python train.py --num_hidden_layers=8 --hidden_size=192 --num_attention_heads=6 --num_key_value_heads=6 --head_dim=32 --intermediate_size=768 --vocab_size=4096 --hidden_act="tanh_gelu" --norm="layernorm" --norm_place="pre" --norm_eps=1e-06 --positions="learned" --qk_norm=false --attn_scale=0.177 --bias="all" --tie_word_embeddings=true --parallel_block=false --init="normal" --init_std_qkv=0.0361 --init_std_o=0.00902 --init_std_up=0.0361 --init_std_down=0.00902 --optimizer="soap_variant" --learning_rate=0.00638 --beta1=0.95 --beta2=0.95 --weight_decay=0.054 --lr_head=0.00564 --max_grad_norm=2.0 --warmup_steps=200 --schedule="wsd" --decay_fraction=1.0 --decay_shape="linear" --final_lr_fraction=0.05 --batch_tokens=65536 --max_seq_len=1024 --doc_mask=false --train_tokens=288800000 --max_steps=4407 --dataset="wikipedia_en"
Each number is 128 + 32 x the weight over its row's rms, rounded and kept within 0 to 255. Layers, rows and columns count from 0. Numbers have three digits each. The size before them is the row's rms in percent of the matrix's.

# layer 2 MLP down (transposed), 768x192, rms 0.173, rows 352-458, columns 0-63
112:131167120195156169106079171116102105131112185124129165100139152149079109129108076169126190115138149087115113153111114080116099151158102121114127130130146138168180105091217169171102113099103130
100:154113138100147202106116141105135137128178128081113068150067095157113096051169164141071137066182157127138164128121093101145143079155100146109088077096089153113121124126140137088076129096136101
118:173087081137125144126080166107125115132143084164155141060101051157056140104134198073149119077108144169144161092165092157092130114084151104103090132115148071102116129098122124103126140132143103
118:118086099115134104114118097113095097106141105161087101122088143142181119162078096123122112091114159150116095130121125135139051104152107100107145164149113192129091114190152152086154132133144130
099:154137165114129125099139077159077194100085113098108148101110161064185116117121129117149141181150078121148162078141132184154148141045114131097140112171154144126069101169112145152130083169092130
084:118158168167180099131135093122168134142177156083139128082163148158170175110122021171113120127119123150114146139071166089158138173119145099151068141164174134140161187117129098185154162142176112
091:105104112094106143149098143145148105170145100134130144079152154136163109104093134169059110166107139183127095152104157179129148203098126113113142169123094121138146099149166079080155172129093110
106:068145133082172079107143127143167148141093104253118132173142147115148159080138151094115125126136143134116152128100155152098117098097132153160151105094209078116133070089140126117112143149124149
083:168135162163119119156070178084153135078117149102130099137123131134105093157108129167124150130150121168114133131128120114162063059162139135155058195147156158164159082104139201149184133134173146
100:133151152157110198161192088092172100189098116137123096098147162194144145106167111182108090157111107089119150133162208202150231115131077068131137126156069123144124159054119143127138145077153146
107:124144064116067158108113092143100103128083162119106153139173097134130121122146135153109136175080094124086157154127166102144059168132135180143137163167162144119139138146163205118117102120101121
092:110131159110153089148091171089138098118103117200140115091205091190101124112098129159166089117142164091194076125112169108161190141148079200111131085109131126169108129182092122152121165153080065
103:158135194144118120171114128161210139125141152167104157214143147093170132153120139136084135146145170089174096110129131138128146108171120141139135087127092140136135119162110138099129145122126107
092:157140055130091136100102104144078119172097148121167159153126031133071161094076156092116132147105151052081140153169167172146152145080171099144100153138152145073150158052146137156075107100086103
099:158184172128180098109090133156200138107146153080124112173169141195092142136174185128115162126140156105173100096169078060126143131180139109098146089116126119153151154102123148125081145066109175
097:186084094110129128146140110116096149124191144171130110109118157095109208099154140116122079155088073112114094107125140142076162113172107212178116116084165083150103164166131083137126144185125085
091:070067081088113110137161122121088083144148150139123183109128126111104095111115104129094184103123086110073101170058146104148131095118128112157165103143068100106179110125122141102105029162154065
103:131121094145174148144112112147169077119134093070133089086113141118079157099169174124099137173157093121108109188157157120207136099121122123132133175156075158150175144158118120112147121104156180
101:143153058157094109177105091097097139075113128100127095121162158096149131131138159097125093135136119141095039155130161132062169109079133115116089105078159120186101158122123133150102150129131115
107:134051083134140111129082106115095143173157134162138098071118198124194115108119096126115102104197046169111156144133111123079134109093104183129102148101108106106133134139141191103144181145097129
087:090156137100141135149087100148142127155132126089083090091085170130171129199163141128097075135171140129104040088114160123100111128120151178144098189129112161125078074154088190130165089061174115
109:164112152086115129192139156086166093139075157148112128155155107112117137101124120155110183093101167128121099131083201153170128140123086176139096145164093109128139156120103108134143121110139137
092:101152165145136137164104145087126157141152100154082130171174098110155132059097120137110096113254111127108092115111132129113111157127110122122133115133111125168174127091162133103158133091112172
083:131131169194148130120103120149198127100101164117148137173159125099130100169156123084160131137169099112110080154152170132168079193133118125165161086176102079154147151128118141187171094135164137
092:121141114152122125091127172131146132125214115089145139139103160146147162129124129082109136125075134068139130125067073153122167105096126145126179155141099131144123127105149079131101198109148195
095:183089159132148117110151165141120116082102129104110116082145101119141163124154063165094147084136132088157121124185072160106150134162105154104135116121168097113137124127158109083134111119118095
074:111076166111091127144212105141160092205127126110135099192105051124159100147103155112093147114070101129158127113176143119121135150175190111091126124112107110184106157108145160150089097166126113
111:084122139087108190105041177189063153181131121132176106116169125182133102152183150066113163135147127081137175111125178166124159141186148146145176109128153097149160188071130157137085108177114126
084:124159153140119111188126075096140145091161128107102194186175188063086161140173106121067109181163102070088113092140131086102097141094142136093069132104139128067099155156135189145132104109078092
087:097126138164161124155102190162055176114139137147194114054149110064051076109162110122166120130099132078100119116148144157173134152142124219116123101102122129143113145112182122106132177165094178
095:086119150167157106139133121193117160208148162112097115129083164096052133163135103063166135166100085089144133174115109121145100083120112178151151145159104073128100169108118145172074129107172143
110:178096091151166135117066134109128121165136142140054096087155124105139140122138113119046137121171095163109069105135113075178147143128113109140090111172137058129128161128168140046120166140167165
107:192133164140129126135158158161153137158060147118157162115119164082151117128111159199157129111115227102133180104163079098168062104153174143109109139133167121104111120066096129107096169060162079
103:137125152111137093082178116161162098121110103121116124097140095124105156141148136105077116128082151151122084178177151102136138184116189095167175113117096078110128175102195134092140132170164083
106:173080168099091182179150104125123175146115135134150106092136082136125148195160136169147112196140104145092075133116157192119153160123147122158113114173108129114130125090147121122124076066093110
093:120123159086109179137132163085120210115082162108118069058143107144132187098119158122136162103166170153114115106154160176188121080130129086126072110098114139150080122132083141147121074092157143
086:080176126145121127094139103103122144088154125140163186107124142149115147095128076172127140193164151130176169117108089152130118094128099128116206104091129159127177129083109125099140200143081091
105:136134097081104104151110113099136092092131131154083138098159129112126118163146093127144113156162129110109142038138141149136155185167157148119085033180106121112149133097157081120126135145116087
089:089161140028116096119130085144157140145098142169143093127126211160119108134136133098113141203161137131158192073110089137047148165148174122091096174134137106133089117112135080125208109129149079
096:140115159123061123181122134225130057127145149126086117158142141166078148108080100151102086148160119116053136140076099134121112181103154108142097089122150145100154155060120155186176095106112131
091:187119179157134102131074106159122187155179134068107118082128154119100155134116143118139178123157162122121116132093076126114124102206159121097189149134167140095097116082124070144164107099083105
114:185134081137132105151106164110154147140069158161164131135126065094128142140121146191166084184167096132149105160125117109143099150078122109125077103087121103116104143136104134148118103121058125
099:088140152059174091109162115109109094118144129108126113096165112159136118132128135095166066132158108138183130141126055147061078062177162050071105151109133126138095087106089164102158162126106152
090:148149080091182087165125150144134109104099160145073136084083084112142112111134135111151066083119156104097091138066172107057142154125120118095088133086153113074183109149106095136162119166098110
096:067073158128135074137175120142141115145124115157124105085120136147111101105175124099123093097160142081107076166086090101110146131153089132184108145121136088110176149130090042121161164108069181
089:123151151097120070088113127125072157110077145155128127177140097146138169051110102147115126146101148179178147123149188076085097142122126137149134133127128153124074076126147117120132153130108147
100:171079083171124124070138158255086111152184118130103139148114111132117182152112110097120091098162111171101081115155182150132110129100136126108079190169124194149115139090161107086142104166073100
105:173142163189135150162161123135163144135127070090129167163054073135104141134187144104166122145128131136142176121136182113114107157106107119181125113123114168115146156151101095093124107119097132
088:141126061088086135130091106148176192119174106099085107160156113124188150123100101108076119092143171146108064113105093143078121119080140188120102133115059143154124166100094092148136060116133098
080:089168133073125131138126082115116122105117218083132121145120110061154171151137139101112125107159192199099159105168126106140119151177100112150110101130094036117051108136139094089198118131069138
101:116113144092183126105148120112156118152179187134161154093094185153140168109121125098137103168154145146106120128173146136148129123097108047167125132116092090167107183150105129118160046097097128
095:176105078136105127139077179117132017162127125142138101118121100067113158152113088145083091152119158099149140137169098133107100145199062166142115177163112125113150119071155180147143107151096127
103:139142175088097140071091133165174111104135194125121145152093158168131121096150143074128129147185108155098115164099074158106204171128116127152103181142101149115116147164137096205117167129130101
096:171183100113135123141115109127115163107132132091136109143156119083080130206067155144111101191158184107134121129153116107108114098141120099092138121122098103121071142113170077104132176130102108
098:140102105087149130148121128115173142108167170110129100087188155177147112138151094172119170060172107149092096077157155069114146089160080130149136118149187076091074119112185077172148084142105204
101:119173193135181125159121137113110078104175110183136147142129126107130084063141162119085139131067146075064131097092132142205095134061176140128108118130128111084182095109127128109082056121058136
102:137179165173125125124096161154150130110146109136162118103125153132085091114128139123189155104178135113183123107157116145133152134154127092143171117139151116113073182139128174155156112139142120
091:142174157196080174145130138181105062134160110105128121116116107115139170102155156135136109171123166132081093121158135111152136145135098135128162155153113141156120182152104131164151161166087163
077:090171101126108095105156085070131139125138084157160079118120120081120143125106146084105169107116185141152116108104097128100185070088129185135112146156149148093130152132185131138081108103155134
097:126158065187111109138150161184203180091132111128122149103195112127141154185117156155132123128115089178111144178119147107109163111124097125126089090164156183130096157149152174113128118070115127
100:131152121181155094126154151132132080146123169155112113112116137170225222072144165146096094102135078132125164088162127155148137123141100172137089117153158132142078168144129154127163155135158151
084:135137139124084118110152111103102131152139196098106163065143074088136077119174094159103177148119174138095149113177145159121117106141174126151125092145108086124081117163079120130122109114098142
115:108058089165137137110098092110155137103136169166117084157071173129106089126147109130126122103102159155200095166158140082122126099146115145146136126157163154146136136043140101133156146113107060
089:170078157043080112126095166232161162160145124115129061109120117114119139111150112175134105068124181142120081157105093105116060051141182162123126147159085143163104145076154163178104138102131179
097:095121133156155111126168134145136140154129156133102083144135084114125074118104115159150136113112111181121125083144188138121135133159097185144185179128124129095144059137064099078181126134105146
117:145118151168146131167085127150148125144125152132132114167083138149161075079123150148131104156099114171122120129137170088121118108088183167115147148172193172078131155134151135112144113132136081
086:094095114120108118109049085168085174189138097143118129170128069103103163072127117185055117100079153072086144103109075102138103122129077139113120078086129123164141151099151108138110111117127174
083:161102146226144196181159183185116140114126165086105148145115049121090129122115128157158124138171132150079145163113123116139116094165158160138148087073086147129101091107125106151155178163122171
089:094131131102093151141181170138162105145073135111083137087117086115091150147133101153165138169136120143217093166108146136163073137156152131173099107123129121157139152059149192183094108109118134
092:081133104137103084075100098220139159140155099169125109108140120146122153139130106073164149116127085112111150139104148097095134175105125071141098126169181163128169112162120076092116170133175146
103:146083122077167123114127142078115094088062155112116064196182052135119121105165128148170150113172147128134174039165109135170102068102128150089126109118099091056116106149157140149153154102098131
095:148121066152134160187138171185146134125134188099110144147121108171096089132072091126128141164089131158093109156106191108097155050134187208140124120142146154135151115099137175087103123086104148
090:115126103117162139167115119105153154079132088127116128151172102170112163143099105118111152131110059130161136112133153082150106112122153122110117111141113152106207158137176125079097136112139145
106:077137104113137134140084087125114131072145142122152096239118151158142153181114156098150188117069122156109132104097154171084109188178119133159074150206118162120138149165127092159119097146107157
096:079165137113136115043182163061189171120149143136137123106124145108133140111134190168145145088158141068179109111112097120124106113212134157121157118093115136063145153144150108048088116177104127
099:103094085110078154137103113153152114130141156062073123115114122165074143115083117174092082152126103117171145119135182126173119135184072112070146144132134181064150157085175176134128134146098199
101:128150090099105123152126157176081075113089146133135118146078058113164160118146097161146134094113122094167081109152138127131087162182146071097107177143122110164145129159136082069157157164129104
100:135143094194141135175088109146097157139207124047147124113099145178150128062100114116130182126161125177108115136160121206096132091117108143114143104113130146190113157156113121129152175136041185
094:212091148107127076164134118138111130192057154113152119166046076126167094115110119111145120130130107126076091085116114153104170134075135065151088124102065118156079117124131128102139086202041137
106:154146091101132169133142110142167159120141094137186110117164052051112128116135158181118149096133118102152111117133099140129149160024087097130130089108112175145103095164135156020090179166102126
107:123096114123149092159211114180148116141160126153175073156127180109137163186101189115160158170145118145119075135149121103095130091152146078187083155131100160145094165154127167167160142169106119
099:163114109116182094133149135043134191090115110082186151079087161182082083108111138171184167138104168151131125163158180141116098143129126122163188157134096068141095102121154096124122090100138134
103:134083120172116139127127099194094136168111103130125125106168125173091141121178163062104128175100066082132159141123177169129114086186143142127140163131128161113159145122142148140064112155162136
116:112087109161127124144155171133113099108081084106146132102099174156138091145117094209072093214145103119069092192115174127111108128145133157163096155104149126162089161143189166192130121121156106
097:150099175141133120123026134157093082096148144084075169123163107166127106168161113179121104127125100160151167133090146122098100158146151130115094132087163177156074136133192165119112049075121090
114:056107144166164114096123170164191171145116103159118134060152120124164090190091160143127084152111128170117124210144150128172174170186167137130137159136154131132135121083117178143109119071127140
097:154165123134132189138157120136125148183131142147113087129093158107205168197170178058161129140142175095175139074149100202171090198174130107097144068059104138101105129093164135098140187129066178
116:109089152140178068164145144122181158105092111189076148153155117167126130084143195103104138167108159153097064140154152104123146100144041163127106109157130121143119188185158062120173097113105126
088:112135124153131097127094123126086127108161093152131155059157111172100148120095091126077134098173076115135081090068162087129103132099171160094097080212119164092136116109103141098103172078135121
096:122122137061154115151112121053082136063128176136128144101113130125173134076107110117128101152084144127186094075118103134146150137154113137122151162137174090217066149146129090123255086131086137
112:128089088098146151142146128118108104173096113104100120189099120142099112163148110126164163133132118158152123124164227126131111097114054141112143078152155128119118148081173127135111113160157140
110:131121154105119103095241150078140139179124107136093117157100065131173117180101160141129153144124158135201200087105097140156092101114110161094146079163170136127129162189100118112095098066123161
092:093085130110104203131137084202124146119116144149153137118118094140120119073115156112073200097051116139137133112087164107108088090146075105129160163155121143123166141120105078154107116132155181
104:077110127106089152168129169171131110088135136127155156094136140104178080137167086157111092149113135111121110117152084172068138161141144200160112170066146117164151153112124102109157117124111123
107:196160091156188092125149088132081160143164087125165087164082155130101083093161096174087170084112135130114095088146152113141161139169069107165137082158089150120119169115162100127110079153087205
091:127120134102125138144174151136137114139116192142088096175149071120116096137097150130075117127094138109106105069122139126108132107158188133167106098131206178112115094110126136115127121186062094
068:071121186154086106152128125144092112214173155138175168146118138133178178166153086091156135072135125114093077098122142184119105067172122123133108177124140139127145142180221164145089135122121117
134:170123079082128157136133058142148116184131086107092091135100061099139177141106139130071099100138094122102116207078123164122151119149120143049101126092128184120147104111173113102151109151148163
110:140173118144129096116127096130173140138122195102118124101165209135198059149086140166167149097120122179110202122098108128147106081156117153114112118095117137128133171086219106127123150098122156
097:137146053156114146064056125139087104080182084123097178096136153132195108088125154101140148109065151125177152159134119198135142136141130122113173097108133120153071117151151150089132120099087087
110:150129136140090131127160128150125168107109091185174137122080161118107099126159165067114110068102153108101097146208153139141206113136203099124165118136187063144108149165102159173138113137127149
074:111132109138143158183127178125136098158117162133141102074111132101172147114141144201143121160168145076130129124072144140129118179182166117133144144149085132112087130168102190135115158145093037
089:144203148140109112110076159162123105144138157185092145209156152127202139123178154120115096112158145135129111136137097099106163123151151090131141133150088137118150164141148137109140167163116092
101:150161135147125193200204176163165194099161129165130131158108096164105099121125169120134189093135114104150117130139122064111144144206167072152179149096150119099193101111133141106026095113115079
092:065153127115150165151126105116116105169117104129131139083161143153160148093097116123141162146152155174096097142105161164111145144121205111088114131106176075129128072056116159139134079100110143
094:102117148136108161110085152175089136075120144097169121130089094151163141106143127118084102158098110189169117175061126112109125126104093156155111149108174152123183087151106069158094077107135138
110:116169141137103087143091204170093100106110084145164107188131167060127125096124133141184192157136157135147136125177075123093119077189082126089116084184146127094160096127124108102126149124154072
# layer 2 MLP up, 768x192, rms 0.187, rows 353-459, columns 0-63
089:114120125106114114174104142122178112106123113118125120163162083122143081141158103155123076098166113064070172102139065084119142151142107118192147126131088090175143122112128182177159125098178119
104:165165111119096118153140093075140100184141080115133129170103101154159089103158150119133184160077125124114169110098127123149094081134050077094138063120070078171136171093103119173063135132097113
119:115108106131104164121114136153112168100116145124150103093171093164129147143138154120144102125103092079116120137131104038067102118191150058139190076129117148078136182155119154090132147150149111
099:135169172110128134112157153134108146125085140076105164138081146104180126100132156141151179137162131128146077139115129137114140141089117110075141077129187162125133132131107104084162101154121146
086:135103168138079141106162151097088098147087141067074151152168131135201127141136080140129169107114173102094232103134183122094100135094172095129028119148100116126135090122112118138106144150121151
098:125099137118093161119100169143138143144131092137080113090154126054134176105106137101124131111110132124146149109173137137128198193106105205216125104106181132111104041152168102097132124126071116
105:172148118097057195112122073153104117127097150095114125120100099178152121126123114118066129096138063158144088180100076145159134170147180142103141076164116138108180116106113123153058076084150122
097:126097096100169164128109084128136096149166067143151153172145123120138126193126116085184161130228166105180052114070132141151144135116098120132145123168121120107168127126163099194104117129126121
097:087074167125125157095188098141180075188134126147177144147142147113152118100142091134153148100172135133134093139095169176130176106165179077144162131129119129108101141126063111125113075119141097
100:104175134123116024065111188107119130095131184074113113177106133118129147178140080128127146139109087151132149131198109127138105194140161108104146170108146058115114111122106091134157205142146122
090:083128119125124095135140080118116101134158121158126055094146094180093094111137094091145175153102108100168108083127100145087220178105126181189090082132107111138111127144094164117175134127105128
097:169107137084120106144098151189151148098076129193107119135128170103127133087154135156087118142101144113124106119132150153059082157199140127141117107107077104081116108216118100126148157158165130
094:152119144079128111207054129149116108163093067126068122118167139079138182081147146101129196162114131104097079117130099102127100120077085123133090123088144175126077133149143127114110172127127120
105:120170116057096112117087128168087070129135121190133117115096104084122138103154149112145189109108106137125100094123127119100164069114094149113095185100109106146118103176084169096151146099143102
086:089167145122144131056127126142144137151161080175080099095168085144102089114138071111164142156138187089149139119123182117113119140155116156140117106149102145094106109128150179114170089109089161
090:117111062101150114143105099131062135108135114139080168093159152187125073119188146117102146155158135105065082115076148131105161109169138123162111114172174110030144091068131128162134074109165174
101:081166066139140159094149055117128069093180176080157113102133190137109134134096138151144147171131126067114155150146174094130208127105179143107082159092141095135195078153151105170116090142181139
097:133124159133127120152110165210120163161161097105115113137075143081071122162181135105171084114102095173120123108122099164100116152163116087131110115081117096164126185177092171109146105143085126
097:102169128138112084225129074129087113149110070181141201109111099131135148098111137119145089120127143135134116187149111101172183095176114108112127123149128104147132128138112148172133171125187097
097:173114138121179140102123102145167134132126130149120158053088084097124077185132102123106141110187114104154141066189168121120113079146123114089141160145189095076131173108160076144104156129082151
115:170140142102150125157152100109136136132052109116051146114113089092105149128149177066140181121100172133168143141067118128081142176116135071128180086121072102105127143126144168117140106132157081
097:101069109142168140126069188123142133137121082166081144111164105081105060138154135112136110122191139124112073141135167142103110167141225129079098163152079039116119129140099130134129129126066139
082:093157149149127121069109112119104154107128164118109136130117122123137059081139077172171113126193167198124115088157065122091100140161108103089122137141102101152127136151087104170094131141120150
098:147155149061089063122149142148085122158117112092138113109065151102144123113169147196151201176073140140139116092098071159131110105106225100099171152126098066179138126177116086148169152163117182
097:126092131106143124132128146154161129110105168130094130054129108105167126105151096115124189079153140034160072146159092148150171098086119115095147121089181036120167131185107127180086163159138132
076:156154125101177152099105100203089157100101141141134077141092141198134081182126144128167112103164189121172172145132092104104147112121068087126173121144155155069209109119116121143203170112092079
129:162163150106109109194083128145102129146103183138174133109154139103173101145171172102158119060108094133138120124128131138171139110123135119119090160084162137122144144155044145175122145186158103
092:121172151067160160165163097159109144139154147108144141139133110127048140137113125174147113161154078102146117103154157074156125131159128117127120118160158080134052152122163195146122097096162117
083:102121127140152076126135180134099068142137127180184197115126193110102026148127115185166098147090192098134089090126096098157141161125164118085106125130135056147098158133150172202137158097116081
104:151148165143037150130029160176083113129135154123119137137092091083054097153080115180172141140187161110135147177113152150138147049145115129132150130157146135118106160126149137108100172146143111
090:100213102134113127105124114096073098146130137132115105151081130116127114137138103185142139122058171074133115102166122148123147128187080055141107137075149180139085145128169156130111099160149104
101:128149116177172089086118114102136149123200182139108106076132079142088135167104076093156127134156088141129141211145094087122184092107158085132165154117134168120138111118122149099096092165151073
101:130133134106072127106114094078031123157158093183153085165118145132120150088114099107106149164139147085131135132109076129105163128134175078169139115093140097134127127142168098156100077145142137
101:144083153096119074112137066116104115073093154127135165103131177151150112079153174163138133139157129165127085044180107124091143117173150089131160075130102155195150180082113113088150174088102159
098:185120113111121118074085165071128136109142154147167144155140091105177104113151119086175095203167161111201135062134111128106114069100136121131129117136200143169127167121101094131083109182162144
096:124081092064165191105147134160167181173104125091100136146151140109143147166091146106133156143058125162114070111147125126167116103139181116066150105160137121142138164160106170106119150114160181
101:141053150138177138074118167165153122082138124143106124140131126148183107140147150116145098166148131168142098141147137094079120107113100143150110143126135117103075129147112127100144121163146059
097:123111118126132175155076197138106188127144172149126174172111148131086171105156167137112127169080070160161089121155102090141133167128136120113171163111129114155108082088148139200122143123140108
099:131155146110143223073146114184151122113185135168092136138154143090105139154116133108162114115097146079088139146183068188148140092162117152171122099130132144098154157124131198132147133132100106
090:116143187126093168143094143072154144136118142106086087173196150084147078129174111151124170118138147120118059161131053093183090101201127152129149124109120089139112157121189079133159142105148134
098:139116159109175147118168136147125118152087112104171178145118131080118115153082107148154145125063128060155165143157122103143063096122093102108124101086096092180167113120084064088113142135111148
093:117111130125140124138111172079112128178091133102098091115132115102088151156117122100142122119096083054191077128190096115130089117101200107127081128172090185119097156052081204098108155163152147
087:128134128157144120092194063155110103091089152122062100164161148117143123101119086126159166114114147128110181118104128088112187145168102142078098177063164097142190145092053148141135176145095157
093:081117111120150157143097147101101142084100115146092097152141121068175171105074098111048145170095118136132107055139103151131106154137124135107110135099187148119085099142104176126152109151140050
094:095071156176169130104157144164154070038081107208101117163167147114112134158175124063140102172123109144137120167161117125097107121115071127169130172133147145128111162137100155086107140087173099
097:124110119185143128118136105172145147180119073103127094092127102114129142056165101104208109080120133201190127137122109110129127107126141138103120137170138138119122148153123054124089088165145128
101:082113182112155110136058133172155148097113102138120182113131163150179099157122208149118145158068132119149143092197114145151144082182073155102140125109131138131090146121111147102154176088208132
098:174161107076112171103142119134142158129101147091123127103096137142100084105132103176141212126124038144153148081141095125083098146153147087163120109147115169176115078134109156120142127149132103
083:097114134102116113078178119071102146178099134137148150136102118074159120125095132131110166110098106143127163056153068093103139128224118131137096122158183082177119111104108056080167130167141169
114:141181191066097127119090086123150151174204165141132131137102102131150096173059121080144086092137123196157112160090171186153123127103091139169104075108180095148112127088111095142141107124153097
097:160114192067088139156096122119139115146139099138155154109154145077125091121180102130076087113134136124107137142126163134150138116096189161103117060160111151153117129189091122145169163113128091
105:166150106137069125051118105139117084081095135150106117081109097136150087142106096127108113139113191077153178126134138109112159169131124104157121123150127155151104119147107108146071135111119109
106:152120183136127097093151127088109110129135164127091158131092113169114107122113127138100185121148070136143148103087155134154202099097111153144146106134138117184137095117166153065112110121127153
100:112103082092121211078180100085136173138154195077165154112114160118132026113112092196078176090089109140158118136093113135132173090081106116110167126124177069138104154134106132166121096156128140
107:162142082149099118149148113165097094179116096162124075138133074129141153132138159163095149167196137149148112115111101101115132084128168118115145087111141063100159075134053141140155150157134166
092:102045132078127156135115074127143118132086104151089152154083164108170198190113136079099169170052071165157159165157114167138103120153177130176140144131150089099105123143138076081106156167084201
091:112100202153087150156116144145158120151156145078089095141067091110200149149117137092098125135117071161126107064186131138138131163102120117156131082135105139072094090094151099141143100156070207
074:114079145164105145163150134126085128085177133112147162143130122133143083152121125091136136134148120149079137191140167165170102066134112166101136203099147098208170123077059095102144223170120095
102:066072055079157164178141177151141176096119130130153097158095137117157139121142177126121096116147157102172110073121081120163138150194097119129173133145147172090160111140162141151102144133151080
097:120163163134097124113193147167137169092177094089072081103162166117210125143111129141104093088121141140170207130136109149096143136141149211140113074114168140118095155144152125133127138162119135
083:137095177071139111089151158114182137130115097107178116097162127104147141074073138060149168178128074086130116120092103066134153157116111109107110119085118148147069127132176106136089071095094190
107:158099127129110082150137175139138177128107073082132170151118166164132147172103175096120128158160069107092114094166161169090107106105164116164121142140233085100206112087158141116062122180124127
088:134097102171090169075091201157124117086087124178103146164104116107095135079131080181136167138185170092171157119135110154113084101169129126106167141129134100080133060104173137154139179122082167
105:071096142156163146130145129175103148146135124112067132116058078144124090115127161091135148187118113131108078051132121145072171118142132119105125140153148108117129115133112075120127134153167198
101:099145132095133117074173102135135126129086071109132166088104128100111113122138169165109069072090163131104100166165124087121144130125146104154121106082118151183212088154133143178151105095136137
086:139112119093135132137139082124067142184093090145034096148136182107166159146162136077142163129044144108132156076135105149139144096136135147106107130124166087146193100133151112166115070088090102
089:181154133097158119110171004111125109109145124105142166116090151155064075094133116152104131103144128101156104133119070111147153133105140130059135122136138156111177142094189123115133119124112145
093:109100070087136097143039128143160057156130114108136130141099163153108080081166099116124172167152084162078107147113130087132132115142114135090079174180143122146121119169149172145151152182145096
097:116088068041170130155121166121078124139135078140108148113129178114078176119114149147207155166158144146152150119159161163095164104164117163123179135109070105140061136164074141160094116120147101
105:136117142064136123103127126135141123169098120130102147164162113140138122088148157146132129106194092135079183078142051103114126085138152122138136100120098101116116158103142092117088103170161084
113:128129173164136160162160117184174096121142131159138075132098185158092138115107107157147065098146116127177087056158064149140150164144165050148067146139127115154115125104161165111120146097117146
096:064117174134144109165105117189167133098106136079109177150100086111167140111141102148126179131076162119145168126181166074137137123111192126099117128111085124082192105090160114120113180190106107
102:140091117093102110127154131178118092139175071129101100139121152123128168127141133112166100117128116066134182102082095127166113148078156063176196133164108052111066101139192076138166159131110178
098:164137154077089152139153187154117101125066087147129125110169093113132077180158160113113195134169114189113151191106173172073173151128149066170072086119125172096131163138109161169175084121128105
111:149081186111162088150160133203132112117126101172145103120152097099128085085135149061064110157117084158184103086182108105132155156147156107192174114113115186204130125150085122133149106089138126
120:098107153076138137127155138185056130169066126173103144103116118124176158124131055117100062155136080104129130107065131110155115156102155107075126068092148167179106076151104188076095157137095045
109:172111075079160144095154137183117160102137131140128180084139062162163162107114115096196049066167156135158147170147168167085101118195144099092071165182162113123044108070206124091110081079168095
089:171131123125115138138138113126090142166090109129138157150132111131176145145160118144125158163142054130119159131115123117095102132162144151112095115122115138169090146073142100119149051149077064
105:123084100087154168170144145064137139111111129114090107183080112152195119194085123120092151162077105121082119118096057121073108147155082171146142111135224153132162112128113082169125128136135140
099:128107152176140126110194101144137087145117132113136096124083180118136148144143180133117175163141132106106090097139155073074131095148105061158095162143118122123082123099135140128152153164135119
101:102081091042138139139100168158144093129155031122141135084115138176083098130146130144156138099107125105149077112088110121103121084121146140125110122115092139132116146088117148172167165155104158
107:093135188030100175148163171104089143058060158153111191170126147122143181110111129168127128127081147135107130044128180124140107146169089140106192126126164155133133103156164077123145108165123129
102:112169126135120068142136167122114130105112161096107170091104170148158119106154163141140108060110186136151138015175117127155115098155092163185147122073107103161120172133168096117156128135150187
088:175127151088098146113113133147133179126157125096135113150122153125179102173130133078196129116124166098137120100142061096091059086089140171135122120090100128140137140113104098145127111166105139
104:183106086115144195127187125118127124093117104152152166145132143172090145104112144124175066131147140098126109106160092138117081146137096078075157165140174127102100098148179137128172190156108168
100:115169099131113182154073093158089116131146117178148124148083128061141133174194157129147122158125077118200110164158092096148097160141110173118120128146161097094136120100071142141131153081125170
103:144152142131072109081167153077124134114078146191188107187096143132092133141141026154114119093182126126114118090070100132081088178114147092104109152135160159176131093153136095112185141156073117
089:114128109108107157147098178120148065078123143154129123112098123084135110163122121149154164080137188120091142079150146167088110178145177158152106117176158150134104122161119125124151148098146145
103:193072149094143147181096164122098176158086155120104149111096066179140126134151107104127103143130155111103088065125147089135113137132135142086174092159170159181133153115137074078146103117146127
098:125172128175109096107142099108172139176165118137095119055147096101139137135078078100193119145109075098165137131150105105152178102147132114077146136110130112086116113143162102213130182131115138
111:131064147154093184094109054165084128103133103144116152105175077114071169167139148087101144133158083128178177122119158138119189165168110126122148145091144156123115091142110163146073161187163060
094:117146097120067181154129149088128127106099104165099116123125087107148155117132159139106181105089174133177069099109142099093103153142101074142166141132134123148159087159155108211115093125155158
107:093148071160097170141172170135129103157190169152182148183197148132085087110071154058145164120148152107117115138130088129103116118125103136182147087105135143159157118073187088126117189125092124
107:136119161114115185154176188133137148131091142145125121106094172115081142153151160116170127083146201131143112116157145133141107099211169127101078124172171129167119129187178142068087046107103085
102:117110103076171125115124128163119134100202161093158162092099074146169143083114188100137098140107126112133130172084103142123130184143161149148157117108175121106058128070172131130120155174079179
066:141113135142124116105170151195096194164158106185088179135105153160087151141142134156123127148152159162160166078149141134168132113200147096148137095132131081083062107196156159163147137135103152
132:165111125104178172100121164178179150081134127120170172089148135199126131152099150123163118106109066147138110100124113103146128135158111075103145104091180118131108166112152153076108052121092146
111:073092129126101189071143157089096146096121117143115184146163179120098101060166159158083108106141152132185099162182106150169145111112078064139150093124122197130102140138167082164147128108154043
099:105074163180132155163153073131147158132164166128131114085117137170057113139099152100153084128118100131100083126114147147092076115133171127030100125135150114111106122102216160140110191172027121
092:070121123138103139102153106132106108140130133138142122127100114132135091141029084121161141147099161198140179078115114084122145146129168177161133143179141112135155177106111206105114090098182067
078:189122083088115156137093100159110155155196109135098134099120085085132114151120210099125195072096097129122089101139123155117143134107154110083122091114143137168173096151125108092092110138090179
091:104061142128109144170140171126121175159132108160125142143169159098154110091110148139129134114111110172109158101156195154087154128166082120167150174097118160150144144173105081172185105110157093
106:047077136099159181165069144109081185158104068145095142105145150119107087150092121156149139117112094132135079101133132154175119130119125145154169133151142144172142138156169107117101198177131104
095:053119158148174171109142122064112138186114143071152173128090141106144137126115146144146223118137074127149088162078136120088150162113145107111118122159156117106143125086105151138162085139124183
089:137132185093196158193133116136092138158090106093139139156095143140072109132136134163067141138092124096110080163114106131094133154175121109130109095141173153090134121083128122132046098109141159
112:111088157134109110086093113127134218089091164155141127090132114093137132154185086140102150115130167096098092134102144141159127099138110088095117186099166093128117102112032141163114112114218160
100:103141195050111119163099070156103159159136104103065149056125105167194123152141139143087156069067139125109196105123142087120109169139156165123159168132148144157143144120149081095114091189149126